From a checkpoint of a small transformer trained on Wikipedia.
Training: a variant of SOAP for these matrices, 220M tokens.
Each number is 128 + 32 x the weight over the matrix's rms, rounded and kept within 0 to 255. Layers, rows and columns count from 0.

# layer 11 MLP down (transposed), 960x160, rms 0.193, rows 883-902, columns 128-159
[[191 128 134 119 143  99 136 110 128 175 120 151  59 149 164 126 115 124 103 106 139 171 118  84  99 148 181 157 121 172 109 194]
 [106 116 124 146 115 130 104 152 135 129  96 160 128 118  89 149 141 154 123  58 104 150 105 179 166 126 117  38 100 161 107 103]
 [142 145 120  85 152 200 136 187 134 124 174 124 161 132 103 104 118 144 139 161 132  88 131 110 122 122 106 123 127 159 161 125]
 [ 63  75 177 117 106 155 187  81 163 184  83 136  86 110 115 172 160  98  75 124 121 139 162 143 142  90 105 147 128 170 144 162]
 [ 82 146 177  97  70 104 171 128 131 127 138  86 154 125  88 119  73 158 129 154 137 184 132 122 154  87 132 125 125 106 122 118]
 [176  89  81 118 132 103  77  54  94 118 112 180 112 106 112 135 105 102 162 148  91 156  85 119  75 100 168 171 121 124  98 150]
 [117 135 122 193 116 162 153  82 143 112 156  91  66 144 161 134  90 106  60 129 135 109 134  79 152 152  93  96  72 148 108 100]
 [136 193 167 126 105 123 146 126 165 144 132 127 136 137 137 151 118 113  89 146 111 111 122 118 140  88 148 130 122 140 123 124]
 [139 158 134 127  93 175 126  96 118 118 111 142 103 158 156 155  82 130 148 121  75  75 133 134  96 106  83 124 101 132 114  70]
 [ 91 109 126  55 118  68 120  75  76  39 135  80 163 193 134 156 180 157 171 160 102 140 109 154 129 107 139 134 175 157 152 132]
 [161 114 131 119 111 152 111 124 146 119 139 100 112 129 149 135  97 119  93 117 167  82 141 121 111 129 140 112 148 108 126 110]
 [ 97  70 117 156 173 131  71 120  77 154 198 156 184 122 147 155  98 101 113 138 131 111  84 167 155 120 125 120  65 143 211  75]
 [118  90  81 158 133  94 174 170 174 151 120  97  94 155  85 115 166 148  97  95 137 125 177 147 102 137 118 125 138 120 116  86]
 [182 182 176 140 125 108 114 158 118 133 128 142 131 108  79 152  68  58 143 168  76 121 173 136  99 101 183  91 120 183 114 155]
 [172 171  88 146 144  89 185  97 118  80 144 121 158  86 111 175 136 169 110  89 157  88 127 116 163  85 185 123 132 135 118 153]
 [ 97 123 163 129  88 151 105 105 118 155 130  85 147 132  68 168 144 144 126 157 197 102  74 189 118  85 156  68 150 106  74 131]
 [136 104 134 120 104 102  61 154 164  99  79 203 130  86  82  82 153 194 157 144  97 129 175 134 119 131  79 110 151 148 134 169]
 [188 159 134 130  99 142 127 185 117  95 135 109 114 142 138  61 148 127 141 125 105 130 143  51 109  58 123 151 117 112  98 165]
 [149 129 166 193 196 157 113  72 135 157  74 159  75 126 135 168 160  88 118  90  80 105  92 167  96 113  60 127  87 137  57 151]
 [110 138 105  94 114 139 129 116  74 141 167 101 124  60 137 122 125  94 155  56 149 118 134 162 100 190 143 116 124 122 114 161]]
# layer 11 MLP up, 960x160, rms 0.198, rows 884-903, columns 128-159
[[142 113 125  83 151 123 121  93 107 120 116 131 121 136 151  76 133 142 133  77 129 158 149 127 162 162 166 202 122 132  88 146]
 [174 129 137  90  78 117 119  97 165 183 103  86 142 101 115 126 102 172 106 173 141 113 168 127 120 140 131 133 103 170  77 116]
 [107 155 155  71 101 139 131 124 142  66 140 146 142 125 143 123 104 137 104 131  96 100 132 115 178 192 115 126 152 169 151  96]
 [168 117 150 123 190  96 117 126 153 145 156 136 161 119 131 103 164  89 107 142 118 112  64  97  89 127 166  45 154 156 152  97]
 [116  85 134 162 154 117 112 133 126  93 137 160 131  98 157  89 113  92 123 128  81  78 102  77 134 178  70 130 182 189 132 145]
 [159 106 105 133 139 133 105  94 138 174 170 161 111 125  86 154 145 168 116 118 106 126 111  77 125  79  99 153 165 168 111 151]
 [153  65 129 123 101  90 103  99 114 100 157 149 155 109  81 155 102  98 111 119 140 177 104 132 163 154  99 133  96 108  77 124]
 [ 62 194 199 103 134 104  96 143 168 193 100 115 111 176 127 174  68 147 126 108 111 124 172  90 128 109  77  88 148 182  81 154]
 [145 190  75 135 150 159  77 130 116 164 132 113  96 150 121 153 187 150  81  74 156 150 126  79 126 103 157 173 160 176 175 125]
 [127 140 110  87 142 111 131 164 104 138 150 145  96 116 114 136 193 175 146 147 100 159 167 148 177 100  93 190 115 115 112 104]
 [122 116  78  92 136 133 146 160 131 191 159 139 183 102  98 137  60 147  65 167  80 138 148 116 135 136 141 148  67 161 117 150]
 [135 150 132  73 141  92 142 121 117 144 105 117 173 143 185 162 161 184  91 146 149 102  86 102  91  84  61 127 128 162 106 135]
 [ 89 193 153 183  58  45 161 169 131 144  93 134 173 194 178 145  80 128 104 163 152 102  87 181 118 204  91 159 102 155  62 176]
 [169 110  64 104 110 126  74 157 148 106 150 118 125 141  82 112 144  85 120 108 125 192 140  93 133  86  91 127  58 178 193 210]
 [157  95 134 115 188 137 163 214 107 126 114 134 111 165 154 159 148 139 119  98  77 153 155 148 114 138 103 156 168 129 121 126]
 [ 90 135  41  84 192 160 178 154 124 182 122 107 152 136 127 133 117 142 113 145 105  68 177  96 140 132 139  65 161 106 100 100]
 [ 53  71 103  82 160  79 159 117  94 163  96 148  85 182 120  58 112 145  97 150 138  69 135 172 133  83  85 126 175 122 137 122]
 [167 106  67  89  98 123 106 119  88 175 129 178 118 153 114 155 172 147 130 126 131 154 123 226  78 140 139 135 161 139 116 138]
 [ 90 105 160 148 165 186 128 168 103 119  84 119 152 110  92 120 114  83 156 164 150 131  51 118 113 124 130 160 131 173 111 119]
 [187  99 119 132  99 134  75  88  75  80 122 106 150  82 105 130  82 103 172 144 118 138 133  76 117 166 121 144 125 188  66  52]]